From a checkpoint of a small transformer trained on Wikipedia.
Size: 22 layers, width 128, MLP 512 tanh GELU, vocabulary 4096, 5.38M parameters.
Architecture: RMSNorm before each block, rotary positions, no biases in attention or MLP, untied embeddings.
Training: a variant of Muon for these matrices, 6899 steps.
Each number is 200 + 40 x the weight over its row's rms, rounded and kept within 0 to 999. Layers, rows and columns count from 0. The size before them is the row's rms in percent of the matrix's.

# down: layer 18 MLP down (transposed), 512x128, rms 0.0614, rows 314-366, columns 0-63
# up: layer 18 MLP up, 512x128, rms 0.219, rows 315-366, columns 0-63
down314,104,175,229,243,218,204,289,188,191,236,200,274,220,167,203,283,201,270,175,177,246,209,189,165,127,209,169,216,236,230,140,218,151,103,279,259,119,260,182,174,191,227,183,172,207,238,251,236,132,193,211,196,151,203,119,242,213,234,170,187,145,199,229,203,175
up315,081,166,237,180,135,141,226,216,182,260,236,130,222,278,216,106,219,168,159,98,205,206,181,172,231,266,129,189,162,178,252,215,226,244,197,179,181,138,216,149,207,225,169,209,207,116,195,185,234,262,190,240,133,251,289,204,101,186,196,149,129,174,147,177,191
down315,084,168,187,259,219,192,206,236,205,239,158,178,224,219,239,158,231,223,178,239,243,269,145,183,149,167,252,91,181,165,210,260,221,147,242,170,206,125,174,229,213,220,228,154,243,181,196,164,177,162,231,173,191,188,203,210,252,149,200,265,227,195,228,177,160
up316,110,208,239,194,189,146,178,173,217,252,147,163,244,177,222,188,220,243,227,276,205,206,221,238,177,161,320,180,188,151,228,202,238,238,180,189,181,193,178,179,134,240,223,202,194,207,212,218,178,242,177,197,265,142,272,178,105,159,163,184,124,220,244,235,220
down316,113,227,200,223,216,203,159,195,114,266,269,258,223,166,123,191,234,201,213,125,196,283,228,225,221,244,275,210,139,182,128,183,247,209,242,227,254,186,241,154,195,228,261,209,172,230,223,218,307,209,113,168,258,206,192,136,141,195,219,202,215,258,187,167,215
up317,104,113,269,183,167,214,210,235,207,174,229,244,164,235,124,240,144,201,172,189,215,212,192,174,121,199,179,189,220,139,289,180,221,161,201,125,203,169,147,217,197,265,160,240,203,184,185,217,121,230,159,156,228,138,231,185,152,226,197,205,166,175,204,202,175
down317,101,167,162,141,147,250,128,207,231,201,213,188,207,186,142,120,164,218,277,194,166,192,135,279,233,226,198,125,240,178,166,264,214,207,197,260,199,183,203,163,258,238,174,227,168,222,208,209,189,212,201,164,221,195,217,227,189,173,204,253,256,184,215,188,146
up318,089,234,177,250,249,267,240,151,204,121,180,209,233,166,201,237,225,219,179,242,160,167,241,235,172,239,178,224,152,217,246,178,194,219,198,221,260,230,209,187,119,252,182,251,249,227,120,261,137,176,208,316,213,261,263,222,230,278,214,232,170,196,237,154,173
down318,088,219,246,240,259,142,238,205,249,180,175,205,209,116,271,131,176,160,191,258,198,171,189,206,192,198,194,213,217,157,194,199,155,204,220,186,171,258,151,173,197,277,179,204,208,233,217,123,265,257,199,230,285,260,291,287,247,124,195,134,161,245,258,136,245
up319,118,214,229,208,207,289,196,197,201,255,200,257,182,230,137,143,241,216,253,230,208,180,222,201,295,204,223,253,219,187,265,207,121,198,206,145,227,210,195,125,282,232,129,142,212,140,150,157,166,243,160,248,177,179,146,135,186,182,162,222,164,156,247,214,218
down319,116,259,214,183,238,276,188,233,172,138,256,169,173,218,220,149,187,174,216,249,189,174,156,239,233,261,261,141,176,233,164,182,174,191,196,189,147,196,214,192,181,162,221,248,201,148,150,237,138,188,230,160,209,242,170,154,265,248,168,248,254,236,259,214,206
up320,121,231,200,206,205,261,152,197,212,199,174,268,184,258,221,203,156,181,177,245,98,231,273,211,245,192,261,235,180,202,187,182,251,259,211,194,232,191,211,256,157,194,193,250,194,176,165,212,189,169,195,196,187,162,194,184,234,202,143,226,225,215,244,227,174
down320,129,171,231,224,154,266,176,223,145,175,168,223,175,209,207,200,220,226,197,255,149,210,222,226,215,154,209,162,147,183,215,228,206,185,225,198,179,254,177,195,167,174,205,214,212,122,210,202,216,142,263,208,212,246,205,225,213,212,140,271,151,164,162,215,174
up321,111,144,194,197,217,172,231,237,219,149,201,196,225,233,190,203,178,153,172,136,99,203,201,142,196,154,167,176,236,244,279,237,289,215,221,225,136,184,140,206,119,219,211,213,151,128,140,177,187,174,176,222,215,206,197,173,164,229,239,168,231,271,154,205,195
down321,108,234,161,206,177,197,111,155,207,227,145,183,185,223,204,103,165,162,210,233,183,183,256,174,99,234,144,144,197,209,211,171,192,226,222,195,235,252,198,186,245,171,179,214,189,251,202,181,157,282,241,201,298,190,234,270,123,175,146,135,269,214,274,203,213
up322,130,174,172,207,296,183,116,121,212,191,220,235,253,249,211,255,272,233,278,207,173,246,220,143,137,234,187,112,182,196,232,94,206,200,221,218,184,180,177,191,214,233,176,187,170,198,159,193,218,154,153,141,174,217,218,173,171,267,193,186,155,138,186,223,127
down322,123,250,169,171,258,182,220,180,209,117,203,173,206,301,118,161,218,104,168,192,198,222,249,213,142,178,183,164,254,191,145,148,219,159,196,206,166,181,209,191,211,279,160,170,160,270,158,207,200,176,224,239,181,189,174,225,147,170,206,146,173,257,150,323,209
up323,108,189,171,211,254,225,206,228,238,245,209,191,204,222,226,176,137,221,287,247,165,124,213,183,241,203,216,210,196,248,176,217,187,233,181,207,187,252,134,189,211,220,132,128,134,221,205,215,200,261,183,239,243,167,231,167,170,199,177,176,239,222,172,202,227
down323,106,185,118,192,135,195,193,220,221,200,200,185,210,176,211,219,229,268,206,225,106,249,177,208,162,142,217,195,174,170,109,172,137,182,105,180,245,211,174,133,175,149,231,164,127,274,232,162,190,237,195,240,173,128,194,215,277,266,203,228,143,162,264,199,208
up324,123,120,194,252,187,222,200,123,186,164,251,191,160,295,146,272,205,198,246,191,163,232,221,148,198,177,183,185,248,227,232,82,187,219,188,258,207,184,184,212,201,206,148,170,202,234,154,215,247,204,250,200,309,184,226,158,130,193,222,225,194,194,197,229,139
down324,125,217,214,177,198,176,120,185,196,204,160,188,252,252,245,234,243,156,192,159,236,184,136,224,193,124,205,150,212,135,244,212,239,203,202,110,179,95,193,206,136,166,187,152,180,261,172,217,269,141,189,233,189,219,205,205,172,194,142,175,223,220,200,234,225
up325,102,147,212,202,223,176,105,154,221,200,246,152,230,176,119,251,261,210,174,254,204,171,200,191,216,248,258,137,247,241,158,230,142,209,203,129,226,177,215,242,180,206,186,164,161,188,238,207,155,114,170,114,229,195,137,177,159,237,158,251,212,215,191,256,212
down325,098,233,235,217,179,303,263,154,250,231,156,149,205,171,186,120,225,235,291,128,195,264,161,210,211,188,129,212,194,156,185,186,134,158,131,208,214,98,235,250,205,227,187,186,128,196,202,212,153,115,194,180,218,230,176,224,189,183,171,167,145,172,178,169,261
up326,114,210,154,126,267,185,180,225,266,174,215,260,189,105,177,297,257,176,196,149,187,153,220,211,190,220,166,201,177,209,201,145,253,193,162,205,146,217,179,202,167,236,136,187,221,223,155,197,204,186,238,261,191,166,262,226,118,183,220,155,174,199,199,216,233
down326,114,258,253,233,139,224,204,208,215,218,201,169,157,196,230,268,187,182,236,282,135,198,127,180,224,169,178,181,155,137,251,214,196,146,219,202,204,239,207,213,237,200,249,253,168,130,210,221,229,226,268,134,255,229,167,153,237,171,199,214,182,221,167,175,136
up327,113,255,125,224,202,180,230,140,190,168,202,155,243,267,76,218,188,239,217,241,257,186,236,225,172,274,211,163,256,256,211,137,144,277,235,136,221,155,106,186,239,211,207,187,252,182,208,171,169,252,236,246,153,206,154,154,195,210,203,150,202,145,242,246,215
down327,115,207,184,192,189,224,164,218,250,222,238,192,192,181,219,115,221,213,187,183,152,179,265,127,200,138,220,160,243,190,250,162,212,153,238,164,223,254,282,250,188,212,165,207,184,175,215,252,191,205,169,224,260,178,286,205,125,194,253,210,213,285,224,126,219
up328,083,215,169,200,168,142,174,193,247,217,186,190,156,213,172,213,229,154,112,178,251,175,164,196,247,197,240,166,159,261,190,175,235,204,161,285,205,244,196,247,235,221,232,186,174,183,238,209,137,248,142,206,233,169,120,165,213,221,208,235,210,174,216,155,200
down328,088,212,223,282,200,211,185,190,122,225,254,143,181,124,174,246,192,149,169,146,203,255,128,246,174,229,225,202,229,215,218,205,257,222,239,210,127,218,219,251,138,174,282,226,205,159,256,165,122,180,222,185,242,192,207,170,157,217,165,127,178,184,206,181,249
up329,102,187,229,247,236,197,214,247,185,235,179,235,202,200,164,157,174,240,198,169,146,188,217,157,159,143,231,163,216,237,232,153,281,146,176,225,173,199,171,210,257,158,222,220,190,194,191,209,179,195,185,183,146,217,189,222,159,183,216,159,290,252,186,169,161
down329,102,247,247,131,118,240,232,235,233,187,311,157,200,166,200,149,220,248,108,201,194,239,218,241,162,164,225,201,146,227,178,178,186,187,218,236,215,179,218,221,209,178,248,238,184,186,175,234,189,107,179,183,259,217,166,163,261,196,172,209,249,217,238,231,151
up330,091,209,212,186,177,172,234,212,119,118,260,241,226,238,160,152,155,187,175,128,311,259,170,151,177,195,208,242,170,250,231,279,255,185,224,188,180,208,190,297,127,149,192,196,180,147,217,222,230,203,206,199,226,252,209,170,149,185,141,195,189,223,284,204,222
down330,088,197,193,186,236,133,166,205,260,212,180,181,225,167,159,134,201,203,209,252,177,237,201,163,189,121,306,216,112,160,209,163,275,184,239,238,115,189,256,217,208,235,218,267,197,231,194,198,245,153,261,229,222,180,136,256,277,246,228,225,194,169,185,195,200
up331,106,192,176,216,131,252,198,248,235,195,192,153,212,184,170,280,149,152,160,200,189,203,240,268,318,228,168,201,132,270,240,188,126,228,139,151,145,245,148,172,222,192,164,212,199,189,212,241,255,175,222,185,265,224,105,201,248,214,225,243,210,165,202,210,144
down331,104,230,204,199,167,174,280,195,135,216,206,295,122,193,209,160,253,239,243,226,218,243,229,172,176,239,238,259,217,190,208,134,158,131,206,255,227,216,211,209,199,210,210,213,177,260,210,183,262,200,222,226,155,145,282,189,186,152,189,223,192,252,182,164,169
up332,080,230,192,175,208,177,174,188,300,229,185,215,207,223,229,176,206,203,272,254,220,169,164,185,224,158,200,133,141,247,188,240,170,212,151,200,237,312,186,165,202,205,169,158,197,154,268,202,170,268,233,205,174,152,182,166,182,203,204,213,182,267,200,224,187
down332,080,177,200,147,125,193,218,214,166,232,99,187,261,188,202,153,218,210,210,191,190,250,197,219,228,255,290,221,121,193,203,192,183,194,234,163,239,198,152,205,239,133,302,172,186,224,210,127,164,316,176,199,242,252,279,250,157,202,198,173,158,212,234,189,216
up333,094,255,158,268,189,164,213,135,222,226,232,216,271,107,170,196,141,168,154,200,269,147,219,197,170,181,212,234,203,200,222,177,199,227,158,158,216,239,135,181,190,242,177,208,221,217,206,184,202,208,180,205,196,134,224,136,173,182,139,244,159,139,289,215,252
down333,095,126,223,207,237,241,241,144,183,133,218,175,181,152,184,218,153,196,233,189,218,202,300,180,172,185,264,227,159,256,131,178,208,286,225,209,112,206,227,233,155,194,231,269,215,220,234,138,217,203,235,217,251,258,176,217,162,124,207,192,205,264,210,209,224
up334,103,185,162,236,207,298,213,178,180,238,183,231,234,196,164,157,284,271,247,198,196,245,204,196,195,227,209,198,150,164,245,161,181,113,192,198,222,212,174,223,179,241,147,144,160,239,229,201,205,155,95,277,159,177,202,210,191,140,207,198,182,235,179,217,182
down334,105,235,203,150,185,175,239,230,128,208,201,268,182,260,204,228,166,171,124,193,180,226,268,193,142,198,184,243,194,188,168,220,196,181,188,155,218,206,183,243,113,226,176,236,213,187,161,197,185,283,216,171,211,252,215,142,182,259,182,230,249,192,245,193,218
up335,102,193,180,272,190,232,213,194,189,198,212,215,180,349,190,167,159,180,241,269,290,214,199,179,226,152,181,229,203,217,180,157,140,173,156,198,191,241,180,182,205,223,265,223,204,231,250,216,192,176,298,134,164,257,188,165,194,182,204,157,209,145,220,210,161
down335,111,184,250,153,289,175,110,231,212,212,273,236,134,115,247,211,178,255,176,214,239,163,191,213,168,170,214,167,273,183,209,255,235,208,178,153,216,213,246,251,178,169,161,137,183,216,160,213,218,228,187,250,123,240,207,176,224,209,225,142,224,216,138,197,216
up336,105,261,165,144,185,153,148,136,150,224,188,195,221,248,247,231,157,178,236,241,190,193,255,125,159,172,250,208,271,200,186,231,176,183,173,95,189,194,222,83,197,156,217,156,277,140,207,193,204,224,151,197,162,250,160,252,206,218,275,200,240,201,227,220,167
down336,100,204,246,226,223,240,211,250,225,130,187,207,194,219,234,274,274,223,272,152,169,183,172,204,203,164,160,179,238,157,242,258,198,215,138,225,201,183,221,244,239,273,168,239,173,192,154,188,170,185,245,209,151,195,229,236,181,128,181,154,224,301,169,172,199
up337,100,180,214,192,165,129,166,214,219,191,186,185,245,268,219,202,220,237,198,186,250,237,248,229,215,173,139,218,216,202,174,200,160,248,224,218,257,202,250,266,189,140,219,211,140,109,280,160,220,229,229,191,169,133,197,201,219,189,208,153,143,225,220,123,229
down337,096,198,251,177,218,151,144,160,268,136,163,235,225,213,170,289,243,199,193,223,211,158,248,184,188,142,144,188,182,153,132,150,124,177,193,183,153,174,231,266,177,171,221,212,168,195,216,150,221,236,141,181,165,195,223,313,242,194,298,213,155,200,196,200,201
up338,105,185,211,255,153,159,191,221,247,189,173,189,221,185,197,143,176,184,127,217,199,247,204,124,188,196,273,153,186,118,269,131,167,192,234,222,265,157,234,180,192,184,159,271,195,217,227,253,240,183,194,251,103,196,224,180,193,213,233,267,147,222,179,85,173
down338,106,202,168,283,230,242,178,150,149,262,287,166,186,291,232,282,185,150,175,220,203,177,259,189,155,260,221,204,167,261,150,251,185,171,164,165,192,208,211,194,181,213,255,205,178,274,188,228,183,187,168,233,204,255,251,192,203,176,99,211,191,226,99,264,254
up339,106,163,245,173,199,83,216,246,189,232,119,159,156,173,162,161,173,199,195,204,210,189,215,108,112,285,177,213,228,196,260,230,254,177,178,201,181,237,157,178,223,241,183,201,150,62,207,309,204,221,195,240,122,190,247,213,187,208,235,244,246,217,198,218,178
down339,108,207,235,142,210,138,183,225,147,250,181,208,147,137,264,138,244,186,114,273,218,227,179,150,190,185,152,177,206,195,197,153,224,179,158,179,267,147,177,234,170,171,169,200,95,211,184,217,272,237,189,182,234,296,152,163,231,229,205,197,188,206,309,192,249
up340,064,145,178,210,204,172,242,151,177,219,215,128,197,121,196,159,295,214,229,204,197,134,221,126,206,190,187,127,225,218,217,193,263,181,203,221,183,204,235,210,148,197,203,179,244,205,158,194,150,218,178,235,195,162,142,243,158,180,208,292,260,147,175,237,130
down340,063,125,217,131,237,130,221,190,197,204,139,240,222,174,165,147,127,166,228,204,182,192,189,191,204,223,183,251,180,171,78,249,264,231,208,224,200,184,282,256,173,200,135,201,171,205,227,275,232,206,232,156,221,144,124,196,272,166,182,175,128,204,197,222,163
up341,084,200,142,242,183,235,176,191,169,136,123,258,212,214,196,238,251,261,169,236,153,147,232,253,188,183,234,276,199,244,224,197,225,166,235,217,291,191,207,160,232,177,197,162,196,257,211,193,195,196,251,204,230,202,177,192,207,214,178,163,203,227,235,220,310
down341,087,198,155,164,204,199,238,171,170,218,257,162,176,259,130,278,240,202,196,243,227,250,255,238,164,212,231,137,214,101,192,200,246,237,184,164,249,111,171,139,110,184,219,234,237,179,255,109,150,237,144,171,151,220,217,204,202,190,200,178,204,210,183,200,173
up342,103,137,152,228,199,228,203,227,162,209,182,156,189,188,133,121,231,165,270,266,163,212,245,155,247,161,189,205,195,197,169,147,171,176,155,189,150,183,214,195,182,236,246,241,253,148,212,185,178,196,248,216,167,190,234,236,220,196,216,211,163,164,255,174,242
down342,103,192,172,207,202,139,166,252,148,205,160,221,215,152,248,185,218,148,275,205,175,226,76,243,198,178,175,211,191,220,164,150,278,207,189,215,266,211,209,224,188,131,220,157,99,248,208,197,198,275,174,180,250,248,205,158,220,240,198,185,265,244,210,216,262
up343,097,142,159,262,206,261,218,176,214,217,183,177,198,190,136,207,225,218,194,108,196,143,221,253,235,165,224,141,219,57,258,184,250,229,144,220,185,213,174,229,239,194,176,204,144,207,243,163,137,220,127,193,199,237,161,137,244,180,145,209,231,321,216,202,161
down343,103,231,211,153,174,231,234,139,155,205,194,201,161,190,216,220,151,142,225,159,111,216,144,216,194,171,251,182,231,164,219,221,209,220,216,199,235,242,178,236,128,171,183,237,148,276,90,161,126,189,248,217,174,181,226,165,209,241,167,279,199,222,233,159,220
up344,097,174,213,225,292,196,207,161,202,149,180,218,207,233,215,211,242,240,170,161,216,222,183,165,182,194,171,196,197,181,236,217,260,158,201,199,192,244,133,128,94,206,212,240,235,220,118,197,200,239,201,226,222,218,265,234,192,268,176,224,200,249,204,210,229
down344,097,155,181,236,218,148,136,214,231,193,150,256,136,223,209,170,208,281,159,204,181,145,141,196,200,164,188,219,210,152,122,197,238,211,280,153,221,254,181,280,196,168,139,138,249,177,140,252,151,156,176,213,240,234,231,275,167,223,163,183,159,182,172,148,224
up345,118,220,167,232,159,183,165,210,194,221,166,226,152,244,166,222,223,209,151,218,197,225,196,185,208,191,150,188,188,187,222,166,233,244,185,158,165,227,222,199,179,155,180,104,229,204,232,184,146,260,250,237,175,242,163,144,228,216,212,150,144,135,235,218,251
down345,107,198,186,220,203,153,223,100,167,182,209,132,252,257,226,137,212,222,213,213,234,237,194,233,169,191,163,223,155,219,196,177,242,163,156,262,278,237,207,211,164,239,196,231,192,215,193,182,202,169,176,249,215,156,234,196,122,168,256,174,228,288,161,212,258
up346,110,168,184,171,118,258,277,189,171,181,258,204,193,212,150,110,235,200,209,201,169,155,272,186,211,207,242,88,204,196,189,217,266,238,264,161,136,162,149,268,193,135,182,156,217,191,200,216,214,125,218,207,178,153,129,225,235,210,181,207,166,229,160,168,257
down346,120,164,175,242,208,210,130,158,243,233,173,220,240,156,221,222,171,184,209,230,221,255,142,173,191,221,230,299,136,221,226,281,222,178,108,191,171,237,216,205,236,184,181,272,132,231,257,249,198,239,215,173,269,166,197,236,245,201,214,237,196,153,234,213,158
up347,102,160,188,202,278,206,172,204,178,190,180,205,243,146,158,180,201,193,242,172,202,150,217,183,301,180,236,230,199,143,173,139,153,291,158,168,166,144,230,153,238,244,223,234,281,242,227,180,233,143,192,192,199,166,170,240,274,207,225,252,192,273,189,242,186
down347,100,199,139,202,217,181,261,201,167,263,231,228,220,200,160,254,210,250,154,273,150,198,236,175,221,187,132,191,247,231,227,194,228,193,173,214,120,173,182,252,142,199,209,211,210,156,239,210,149,264,184,197,249,134,178,202,183,158,213,179,275,180,201,223,234
up348,070,164,229,211,195,251,213,208,313,138,198,221,229,187,294,171,207,182,256,156,183,204,211,223,254,244,189,169,189,254,198,206,210,173,197,134,196,199,152,169,236,227,128,166,245,230,297,143,177,223,171,197,225,234,245,212,184,162,114,184,238,182,151,213,165
down348,069,228,165,231,193,169,225,241,184,190,218,215,284,178,191,124,186,206,156,265,204,251,233,144,205,180,228,233,182,146,195,254,143,204,266,218,231,167,196,152,208,148,208,219,108,243,237,197,150,210,128,188,208,155,159,182,270,183,265,230,149,212,181,204,276
up349,100,204,166,187,234,176,261,233,147,218,232,272,223,174,162,181,254,185,178,206,170,276,146,159,205,229,215,184,170,193,213,212,149,167,180,182,182,203,253,213,216,244,159,211,194,172,251,252,202,142,186,217,192,202,233,153,210,175,290,85,181,261,176,264,256
down349,103,227,175,165,223,179,291,250,244,170,190,152,262,218,251,209,238,221,290,266,219,150,230,238,190,140,273,208,251,213,183,195,182,193,202,227,120,168,91,150,230,129,207,173,232,246,152,142,186,215,215,122,209,196,172,200,174,208,211,228,197,152,218,159,214
up350,108,150,164,187,168,251,141,175,194,210,267,271,184,172,152,198,223,156,254,260,184,197,136,170,193,178,179,197,187,205,272,203,201,183,191,175,188,187,211,166,213,209,223,200,229,161,208,248,219,223,139,232,237,242,265,216,191,191,181,151,210,211,202,241,297
down350,103,184,199,151,142,213,216,186,202,242,239,233,191,169,192,213,182,173,243,238,180,266,180,267,193,160,202,271,242,249,243,256,193,308,198,203,238,169,211,138,216,244,160,256,226,204,69,206,149,144,231,239,196,135,229,163,276,211,186,209,197,171,190,168,140
up351,124,207,97,183,219,206,155,161,224,207,213,159,213,280,192,194,254,202,217,215,225,198,179,193,158,189,289,173,179,233,175,188,192,183,171,112,173,233,139,206,205,157,266,145,272,168,207,222,164,194,170,194,182,225,161,202,165,201,154,198,155,259,176,204,204
down351,112,257,184,189,236,191,112,184,229,213,213,204,225,202,169,155,137,215,117,154,162,127,225,229,243,228,235,172,149,211,181,205,147,165,220,220,166,223,192,192,254,258,206,168,155,129,217,193,280,226,180,310,264,197,137,223,201,198,167,166,328,218,193,196,230
up352,107,203,209,131,162,179,169,248,282,214,275,187,149,237,160,210,205,179,229,147,217,219,214,192,166,196,224,231,172,272,234,225,232,250,225,176,193,145,255,165,195,159,160,131,190,221,189,163,183,213,165,191,191,193,242,163,199,190,234,289,223,220,133,202,156
down352,108,233,153,202,224,150,149,195,197,239,216,266,270,235,224,179,188,195,243,188,232,231,184,223,251,177,163,178,269,229,149,202,113,243,227,258,210,251,178,151,270,198,187,277,224,203,249,190,242,180,164,164,193,164,157,261,124,232,210,188,236,243,228,228,202
up353,097,191,194,189,184,136,155,218,241,210,221,254,202,228,278,206,126,157,229,233,255,185,243,224,236,169,236,142,218,226,158,171,204,247,174,161,196,171,228,113,212,210,200,241,203,154,212,167,127,101,199,189,162,134,175,188,202,184,167,164,194,177,301,226,223
down353,095,291,177,198,177,242,68,215,220,203,238,186,207,130,253,222,128,226,177,191,237,84,219,254,226,230,200,191,241,220,189,178,289,158,208,228,263,202,180,212,188,238,212,197,187,240,214,234,178,175,205,194,182,220,207,182,201,118,131,143,249,160,170,249,191
up354,110,176,173,226,164,173,198,151,153,192,197,196,211,154,142,204,206,118,229,228,99,196,197,229,134,221,165,234,219,286,163,232,159,194,185,241,277,191,213,229,186,182,192,205,200,204,164,287,239,159,243,130,113,241,174,248,193,192,270,173,171,246,171,197,226
down354,108,232,193,206,197,272,181,244,244,189,236,146,177,204,245,244,247,178,214,164,189,265,220,176,201,154,209,208,199,91,258,149,187,210,196,174,128,219,279,220,219,226,183,164,232,216,198,122,120,248,239,279,300,204,238,188,94,183,213,171,203,176,299,258,201
up355,073,134,125,203,130,148,255,252,249,210,279,234,186,165,161,149,223,228,250,169,227,234,232,111,208,232,162,239,178,227,206,209,149,198,190,145,173,166,175,135,215,287,265,184,184,130,203,236,220,257,141,165,144,191,197,175,181,193,199,113,201,179,145,197,202
down355,072,209,214,162,302,223,244,264,142,179,125,149,250,176,182,181,189,233,160,252,166,234,197,314,163,225,180,185,215,164,213,223,206,199,216,161,262,194,149,234,215,243,108,237,160,203,157,156,202,168,138,268,196,287,206,191,233,189,247,211,248,161,207,158,198
up356,108,173,256,200,152,188,137,230,224,165,82,189,192,194,236,218,242,98,215,234,222,159,210,262,196,249,213,210,196,222,201,175,161,221,107,130,190,203,262,213,203,250,194,215,232,179,186,242,181,273,165,235,92,211,194,229,276,196,209,221,139,166,242,205,220
down356,112,143,210,168,175,246,257,154,217,227,210,207,168,253,170,83,162,214,189,74,208,161,137,240,192,182,272,270,213,206,251,179,133,155,187,164,179,200,252,186,186,244,198,300,199,231,250,243,213,236,280,219,199,191,159,240,226,159,166,249,196,261,191,214,204
up357,093,157,254,260,233,229,200,234,161,213,235,259,245,212,186,252,162,159,217,214,230,223,188,208,189,200,226,215,128,142,205,155,166,190,219,156,155,221,194,232,220,213,263,121,209,224,165,217,175,156,230,254,263,213,236,182,159,222,173,198,224,280,157,152,269
down357,088,197,159,261,178,183,210,257,217,233,240,219,212,199,173,177,266,233,222,226,175,189,294,217,224,184,185,178,163,135,234,242,236,242,170,240,233,196,217,225,263,240,278,166,153,163,168,219,265,219,157,205,217,182,237,146,174,229,224,188,120,313,215,171,220
up358,094,191,240,210,206,254,217,165,233,190,231,282,153,179,218,220,161,216,145,222,210,195,173,194,171,180,194,158,227,197,226,180,178,212,167,189,224,215,200,154,153,192,188,168,237,222,161,259,172,126,176,249,172,146,197,207,179,175,156,258,182,216,168,219,199
down358,092,182,252,204,150,183,220,187,176,187,203,149,306,209,207,189,164,210,239,290,221,256,216,227,182,170,202,211,207,173,186,243,244,232,179,241,113,247,246,215,223,123,268,228,192,190,207,162,204,220,189,203,167,178,194,265,157,99,171,220,167,142,185,187,195
up359,128,127,125,146,150,199,186,199,203,196,202,210,216,213,202,109,245,202,186,244,197,272,170,213,222,192,157,173,179,180,267,217,213,169,214,204,209,202,181,162,210,186,230,199,159,205,270,187,202,189,121,201,163,147,162,243,214,190,197,94,206,263,188,140,167
down359,127,227,259,213,192,195,280,197,203,163,163,154,190,193,206,285,208,232,162,209,242,172,268,192,131,208,161,252,160,236,128,166,242,225,237,171,183,195,210,187,220,240,147,217,240,208,181,156,213,190,201,165,239,240,302,152,222,176,255,183,199,222,255,179,194
up360,124,157,198,194,206,179,141,175,268,198,222,196,244,190,245,201,271,211,178,251,239,194,269,245,166,244,196,200,192,216,175,246,205,225,193,176,176,121,200,280,245,211,169,230,180,199,180,180,256,243,184,219,137,210,200,153,203,206,179,197,293,259,268,193,216
down360,123,228,193,206,138,318,244,240,182,129,222,242,232,174,149,190,198,150,220,173,160,248,171,200,179,222,185,180,265,118,248,169,162,148,171,223,126,246,188,225,214,253,186,192,212,165,190,196,167,156,209,237,225,236,274,203,169,166,123,188,144,133,188,194,174
up361,113,151,192,224,236,234,181,259,173,155,174,186,182,166,184,295,198,147,230,171,125,263,202,185,140,128,179,238,172,251,234,289,219,233,155,127,215,205,158,223,198,140,171,191,159,189,165,214,168,253,230,247,231,203,252,200,193,216,251,315,179,184,212,179,189
down361,121,237,257,158,161,163,276,198,220,231,265,180,214,124,239,379,230,189,117,214,220,157,253,164,172,192,211,204,203,153,199,251,183,189,219,186,208,153,244,158,203,223,187,257,219,226,189,212,226,152,208,164,191,159,175,228,249,240,152,228,230,201,223,263,187
up362,100,200,182,202,232,191,168,188,219,219,181,274,224,189,258,223,177,217,158,245,239,222,241,185,231,186,160,199,162,201,179,166,255,231,217,222,273,234,245,179,146,216,182,153,186,284,228,220,131,172,194,142,213,157,135,186,230,183,182,208,296,207,180,270,158
down362,101,236,143,167,166,222,123,178,200,187,219,242,243,221,248,167,242,223,261,219,141,179,239,227,218,180,200,200,74,154,230,168,148,126,237,206,203,171,148,213,182,256,220,205,229,201,171,235,209,100,250,223,190,156,215,199,217,207,153,250,241,290,198,185,266
up363,109,216,151,276,180,148,250,182,225,245,171,254,186,173,182,214,251,166,273,194,142,191,261,203,160,130,109,74,254,192,168,162,199,221,193,233,237,225,243,198,184,224,276,177,181,149,222,278,184,140,241,213,194,185,231,195,205,180,216,172,173,179,223,142,251
down363,105,202,158,208,161,210,269,205,192,253,275,225,211,195,149,185,223,218,185,169,239,163,300,232,200,180,200,182,277,195,220,277,87,125,217,241,141,213,210,161,184,154,198,122,248,269,283,231,170,231,263,242,208,219,195,200,196,149,201,124,135,230,216,148,233
up364,139,169,212,212,212,169,122,211,266,168,150,171,294,155,263,193,158,135,260,172,132,184,150,251,229,118,260,164,246,179,280,199,214,199,202,163,281,126,167,241,121,168,208,219,197,171,185,252,149,204,209,260,151,191,168,225,203,216,207,188,168,175,232,227,211
down364,159,174,213,146,200,172,242,212,159,210,258,216,101,176,186,284,185,216,142,216,287,220,150,198,215,190,146,225,193,240,196,205,229,153,294,145,150,181,126,195,176,214,226,220,192,281,186,181,186,159,224,183,183,285,299,169,169,180,221,249,217,177,232,158,216
up365,110,173,194,230,234,199,239,219,239,206,251,210,215,218,214,169,209,286,140,265,126,174,143,108,232,129,226,145,135,232,179,252,210,219,264,168,202,197,188,199,183,205,148,240,234,243,223,208,151,246,211,206,129,193,179,199,176,289,152,214,186,193,207,119,116
down365,106,215,261,186,198,147,273,147,191,209,220,241,237,210,154,302,202,165,225,165,250,158,176,200,165,215,158,270,216,225,191,202,254,252,162,197,294,157,167,168,182,206,224,173,204,236,215,220,178,195,205,281,215,212,274,198,188,126,217,181,184,218,268,298,203
up366,091,187,132,203,173,108,222,195,165,204,146,160,255,232,140,180,215,238,191,202,171,79,222,207,200,144,206,207,149,177,247,248,112,201,182,192,224,264,198,290,181,221,257,176,193,143,250,103,136,206,200,231,176,208,227,243,220,184,238,209,220,186,204,215,288
down366,083,233,207,255,225,207,201,258,237,224,134,170,183,259,196,282,262,250,200,236,223,148,248,169,159,238,189,222,190,268,133,216,144,202,212,177,244,187,215,146,219,159,158,171,186,186,204,230,179,196,237,99,202,157,219,222,135,155,262,223,116,225,164,240,169